{
  "norm_eps": 1e-06,
  "init_std_up": 0.026,
  "dataset": "wikipedia_en"
}
Each number is 128 + 24 x the weight over the matrix's rms, rounded and kept within 0 to 255. Layers, rows and columns count from 0. Numbers have three digits each.

# layer 3 MLP down, 160x448, rms 0.293, rows 0-113, columns 280-335
139160149104126138124159139104129144185134104141097111163158150152147141125133127142105130123146123122123105137071144098115131097112148114096141129167136142115141102116
108111132146130154148164117135107056139175138159100128157149129102177117135097141113146126149119185143121177100112146117116117146105089154120146118153136127097102155150
097140147128144087127153133132158144093094130143145116089166113101087109147099079146161119173110108108084085146155176129134100125120107151127129121161123104140126135131
079138096129096127154148148141187108139106130127122102097160125106130121144135096177149113135113162130158179093148110131161095085144156137118120092123111136116105160106
096127118102095127071158140122101107141149181122141085092167115097118180134146096161158133144111085093161159147072133089138133179087113141097159130106131071154106117101
126122142175131134144130114177120087110143132110127159118116111090175100118123164159108146111119093160140105108122165092126112113155119101123130189130124113128168092139
107097135173101166127115147140101132115153087154130145112119110116111153087116121115151180090094143101125128094177150116128135146109127155152126120091163115103173140132
150131128104141150091115111182153135090127147103144129123146119112115156067111162127106135067120150105136120130135138134102136157145147134157125137121143102167121117148
107121142119116123116097112157085145132122121107139101106134131107152122136114143142114129126125110103127157143118087102093126146089125171148134146122135128086110101100
139121123147116130125072133128123146114128137126104121110084126107077168123106104145129142138079165106118137154152141125115122110122165098089113138084108149098091140144
129129164136143110115149109140110138109149132141104079127156148100133110157126127185168104149110165108119146147109115120069131080149149080133119133111138135136101146114
152144120129170101094091112177151152134150157092109151139130156139152146102150100137110108161100149120111113094110082167095096092092130108127099115084133119111123103145
103138117078152147127082155154139118150156152110127134128131131159117140123121149135130147131146080105127120094134105110118109089122098117125139134125103167135076105101
133123105126121164137152111138142107108075152118151124146135096104127118109152092137085154121116135139112138128119160098106113128105140158127118102105114132141138166164
100132134112129153161136147141122132131162158121136123119092099127124132097139135099145098152159138128120146129132139139119122136134113137116133117145129169123100122115
119139161073137150133109172104112129134158147117097142095148141179140131123106130087111125091140108126114154110129133152164084170138049154118132142111116131127110128112
130107156105111156130073129124143110155158116098124111128114101170097147163110137082118114157115147157109131149131138152040113129137096171118139106172126138120133145139
149120126128150125141110135123160154122103121126136127157149142121125185152131159101137123115138129147137117142121133121140136091096152120123122170140140163112151144180
196143151146147144127124083137114133096128158147164098142115135156140124160099160120136088137129121122134133133118128130116156173130139093172146113125107118141129126118
103165182135139135103177168135157141122090090139120144095098140114098165183151125140051122133133124073117100174083162104129154147134140136101141105118105104119119130181
109180088109104120134125152133131122128146112165143101119125099195165082141121089098151119114119178151150145117133101092128105116141101146163137131134113119118106163128
110109153155146087149131133122134152156150164139129137156130126116176131154118133137113139172128090126110122151152122163119134139106152136117148159107131121147158142138
130114161127123123113137103095131123123097115154095154176146183123110150155142078149160140078145158131120143157107101058114167125153139129122131135134114118123123099136
167141128149124113124138150111115141121183138133131106149134116119126113114132147141117121142125131095142135154105123180080102132163139131166122116135109096107113140113
127145115149124118163112155125091142117097119118145143105146116130108113093158138114104066154108125170159130100142122166165131123152085139152103132117122097115141122143
160185094162127116126100104105125099145148148138133088126097145132144129099123128139104114097109116121138112121116126125116140144112130114136098099109087119147134096087
098116095106128111135140129140121148129112154112081124133152147122117120106132167154136134114144079133129123080135124112154156085122160100171091106121101101118107160125
079129129151142138114104112145132139122122131114138104087124145120063120158146140129134117175112088092105126150103163101134121105116151098172118170115140114117131087165
134151155108088101147120121100096127158119102117079115146129091146175074076091087081123148126112141151105112104144131114074099143095108097172124124134135108108166100104
088125111156103158090109093097181119147059124098112085134113150128096120171130107130124125165074178101160108122117133130149086125123180111155126127187134143126108135077
175133142084137126105097197092126132139145096104113144106108146119110124150158137099107076113104114127125175098081169145104137185109103115150137143122082125174141108143
142133095151188114133154128110123104142108158086141114111136135153122091134138159105111164107138113113131125144075130108114153122117131145141130149131125117076111112115
145109118140115128140074080119132131119131132148146140135103104132131122133156118108156154103182142130143141176173144111098081119126081125126125114182142170108065082138
054140161119135115097151115104169095149094154104184135117146116118052160085096159134113126095145092175130090159116138095149111127111122109123118120117143121162125103093
120151134184122157158133126137129174088139121086095119131131141100096146138134132132071139099109133131104157095140094153198141126129113166139125142136099068098094126162
136115119113116142127098130104154110129160097126101132159111128112113131144125104131163133155117166077127144135125132138113132118084147105080127130136137139128130103105
149150135104155130143103119090105153108151104130137123076140152116145114121120117114130125130166094115099142117121095114136117169141143082131119139151120090148115151122
167182124071151090164121168108083115130136084122111118137108125116158133172136129146123161088167098111132200125129107150126165143125143134149118121176123132100077131127
135107135114136077169152095125141189107119153097138114175117151135123117093140144078096109146123096132108127111104121156130152162118120132133117152120109097140189124166
141124125127110147120116109139141120138109156127142142105136136129141111135141125113072141125145111149154113129117158108145126140147136107150104144074104104122139132125
133146128126141080130138093090126167125119144110159127173107125083093141152155137114121095156168125144135148159142133125095160141150115154151157083140129097105172106128
123151134159098104121077119113092080114076139139113122148140138116142157084106153111128086097129116126130146134196104123131126149130139100114165110160101108137087113116
112119089122146179132125128135096127108118095097111099148159116125139128118145183093161092140117081154146126115150135140166145112099154132149113104145154168162139144069
132135128100124139107107146125123130104126190106140149110169089152118101128127135117091095163070167154116143093149153146142143133081108182120115127132097118112113135065
113144138096113155122127144120153136120098174111105136111157121085132154129115147097100140102157137110145144114132122116145109105095171147148130111160105125104135134112
154159139111152133104114112160149140099137109116150140170136112120077115109126107088103142117091122155100159143096153140117127142150105161064158084133117111124153156108
091145150157149102129125189147139128151106130137110150127164137097150123143111111131108130117153147111136143163129129165099143136134153121150126144103123125143128095181
140144098111134063153119136113131138121132070117154089109090077132152124147133141148137145148177099132114103151074138122096117113112091140163105078145046148153075129111
168126159150132133092179128065122150152108121171116124121173115115131111103128099114118111091126085137120089130122147125117118121156155134093127108112118124131112123087
162131110114126131139113162111107093115128129124153153179126094139121084139131134128084151120128078171114097117144140098122146076157136119098112128124130144109122125141
093138159112109109149135126119094126105168108107062133103135118139147131119098101132125120133095135131114126062132089110119060141123144086139090096139136121147127097145
141120129134140090146092113168117153183127099122128134178086115110115104118136111139101104141147113129083158133122142118114120137121143150131096099148139131113158115124
124142106124120117118127126142106123138144138109133125148108138164141191155130129112122116059092124169114100110101133138135128150133135106135142137139122113122111127146
154097106159117136122104158090157135111127140135108116135154076112188140144098118159101118184100141113081144120111136118071127138146112134090107131113146117121104137130
146130093108113119128034131128087154133125120087121127097124132143129112114143160112142140170139114076097113120120100142136111098155075075107109103145083142130130093131
129154122141084107106076101131131112112129093122157181084107112152117135142145099127118124157133122180142135106135154139156125112112145121125121128128165132173129098146
168146160109128088122144131117131104139078108094129128122134142124139115143097106152155125100160146150134149152138104099139147154096131149153095180090140105160146117160
106128177143131113092124117083105107149134120138129111139130113114120124170151160112110158141142157101126169155144155101123118110102134163125126141146132115172162085120
124095151158156133151127112103122161169125116112112101070136124120142131115148135169173160153141186103122151139120132114091148133121118173135133113107132142113101105095
100129145128142126171162103161072115131136067112147126116110130129101110163163134135138130124149065128139140119110099152112102119135095134124126100190137108107073154123
115144163154107125096116117113166146137132105152138102142119123099130185187119121092136129144140156069121129134114132096123093136130100105149121170150134135121114127149
122137165118128141140105130089131113154178137119095110137107119103099124091106147092134170099131149095143151128134133120107112152146094143139102133100073103121154144128
088138115124106121114070141088127111157115138126136104155150103124123117102122130156171139115117088102163157109185135106154148132178093134143146062147145106109147117158
135143153134122176132136164146088118131113115134098100111148121108093141173128111137123106076089147116132165137112127124086113170115116153127146098108091151116116145123
104155118070132132116185148139150141129098114113136129061108173127122135128118153100150112108129123113146134103097107109151147103106112143136111122121101097133118158113
116092131105115093131124094110124209145141113129140145109110108099105155147122116154164134101142149132115099135186136084144140170093148186142127141134123145134058113129
135152129147124095163147110107121174110131135147128125187159126157152101097159124117107120118155083154130142130104125118131119118092098147105142131110114162125162147117
105124128098097125121125109157096145153100126084142117101101085137112169103138122105167159133200074118104153092129109123127090095134153083160148119132104130137101100158
139125161149141111114177127115102163148155119117158162145114138128152136163140124139129107131146102095165189108125131126147086183115112176146096122127155158077104121192
090137156100170127105128066095171129091152147137106134102143105151113137127108117120110158102177135102127197143107148114133105091115131145158125123159123155149110134160
104130146137152082108168089152156108162091093142120121131123145159118153098151139181150141168140154107110127165132093110138086085115151083102129120119130161133156126135
073113133131140131120143131100113113115089103098098108097121134136127115136137100142101117117144151107075144148095128132085098110139147109164110128134098134133136155121
139128130160068111143180102099084162120140139108115110119131066117096123133140110102124124199140108137155115153107083127145106094135091113124175152148145131117098108134
113125099172148119119170117108146132081106152134151069109135141152117140160123163104145101112139105099075123166092130131136070100106096059109098099142130164124148105122
134115141121115152128134106138163105133168131138101155157115135110151131140155158139104123099084116133126101150142123135107097158190145132131152096105156109118166166106
139117083163123144149176151166102132136122172102149098142084141166133107113090140119160134120121153145125204117093156105115127145132126106122133103134171125128173113134
109112082121165120120167148150155181155071127122090125141123092133123144100174110160142130137171165120180120091131120128168145113131134101123177128132139171146127106123
083142122121146123113145133150091149128125128120151116059132136144121146135157148076108105107123112136132164122082108113118093131169160096129103113094099163094125108097
143123138142119130092132143160186099131138150132157137160169168073142069140098107137100170097057130131119115158128148138117130114142149180110094143100135138204151145138
142179161142116125122167124136148147163150127130048124120175101117126129111112137137116162147094123095126137122078154106124075117133094104154108114144117161136114148156
123092135062121112188117100122083130144155126122101161114111125146161122115168147152089123157120144152151123141154040120094125164148142140093153150180124128130082129129
158133149150116103104099122108150115150124137107203130092108109147100083085129157124113156103137100158112168182092131120156133122116099153107173127119093126118136111130
061125188126153142149140155150095147141132108131151143103121129158125107103127129113077101107162138128108089109172128135128122077139095127131104098142148140060170155102
137119135092082147148142188141097124112172102122125124131093157117096079123114147115139106104140125154136134129110056131084100132126155136123142166197166136168132097111
151082125073123118102134085122099142154111111132108166125106157068154152134181096124174155117141136130108108154124125126083080129116146126089153107142125160110117117137
126147112131107156112129154086092139119143088147120135168135138126115137111157124117116123159103101090079161112132130103141129131093067108172160140105118187128107163153
154125125103159126168140104110125144124130143157152123135085097146101093137138133130129165124126168102080145116121133125155129099133146153125124155161119134167131076112
120096171134133099128122134125164094101104144123190111172144155144123157083125111196116142126158115135119134091175145132130128126160147140128177134104095157137174112143
166146107132125126183130120082111135102140133169131112139115131122116122126081150113104180091151126130086109135115174120071147138151166179149112103195113139098134133156
115118155143145171090119137133099110123137156091128133144121123126143157096114141145118124157165103092116093117101090149133159125151139130146119108130140148128128057120
116124150139131139119139133144177110138103096155123183078142111154126108110125140129128108130145140136104173113169140133154131044127078168135146168199144116132118113133
148133139076108124148092120104145087145149134156128125088158120112101110097135139133121143124150089125121106111114160141153183134148097119155090121100153103106137099159
106136122118141128136145116134081094135165108146133122125139091138155123128144116143116139134145128126131111141164136146131079120157114089127114101134183136128121162125
137115149171147137082187138143140118144076138109146146122076180140140129126133183080138087141129094128087142107162153140127155110157186139135076106140119134121151139144
122110139141154072134172148187142108115151127136128118131146131106134133143115128169127131151146150106120109154121125139113113161108130136174124102111106147176140102077
133090102090139146137118159138120091135151082115083110096145149161167130131121084125148147115155115138116153086187112119178133097125106138127142155147122129141143108136
180098093119116078103141085152137132113120111102156148111100127118122107137151143156152166197162157141106138096152139127129106087150118108088162139114144146168155132148
132154108102155122117087137133135095088151169144152182145163117164139106129135079118117149122135145152119110099145105087134150143150120121171123126127115121176118136154
148148124126094118127104133138104096094125106171136170157151110099139153104155166141117149113144123120134109130124145139131103126130144117139118083143169125113152129118
130111121117135112073102123156127144136120128130163101196160134091150118168094148183143107139130122129132140136149155101144137130130078179127135168128104134111122173113
114123141102128093144116121136107092126118113145139183103146117100151121138091158149101137147132131192135135129174128117130103122203128136134093079138145127149151165132
110115141118150125155122128126151149115175119129142082150107112152101083110165136144137118149106114116125116130167158144116153158118149129117113120119150127151094113073
117121132132111122149140152154136138124084124089150119102159117140116142095156102144165145117130136122115099173121131146092105137149128112092144112103131110130123144107
137141139134091096109163123143176139125157089156146098139115109133114135132161122179117148079102107117156155122142120145164151109101104122085087136140101138120151153112
118112116141149135151113142096110110130121146124107125102163144129103099116130098130109122078155111133126124124125149123098126108098138145157120102133144119184136147110
124081087159131117094119140153099149143098170139140132165112123154092117123178093110124083117143125130129113161132097125064101139148114098134126154101141117141100146155
122132129165131099114132128155164134077153104123167089124124122150172126070120123073159129135112112142113106136116090114091142132124138147114114150088155143136164122151
105118128117135103150143112187135142100122155094111149073164111076103129133121101107069107127104119108086178094110107145156133160151160142157189130102078130106121115126
135124131137140157125136089130057104108149112145109148158093131131145112128116135099062112153121095164171047103106115141118120093145134028085160105140126139127117121162
106131114122129140129123087100164142139094111121117148111129133082101144150133117101141175111131194138155152144137132148140134112076155124171136126115116122144129108118
125144130149156115142110099141168124108111113146132088143112098133098172152123108117132130105158157126131145146122097179106132126102142126144098142121076122153168079125
174148098147080118101114095132168134131131096133132119124119132100151185117099091145151132129122140155138152109120111149165125116129149103133113135122132103122101091131
096149131118109130105115125150146145128162155117096125158075130115145119129115182117092149141084101130135102146083134155131075138131131115164133135160161120150142104162
182142115165171138106054115139115090105186138130152132156121147120132121076131142134152140161110093143156124145098132138128121135095132122092116138127127144131173155144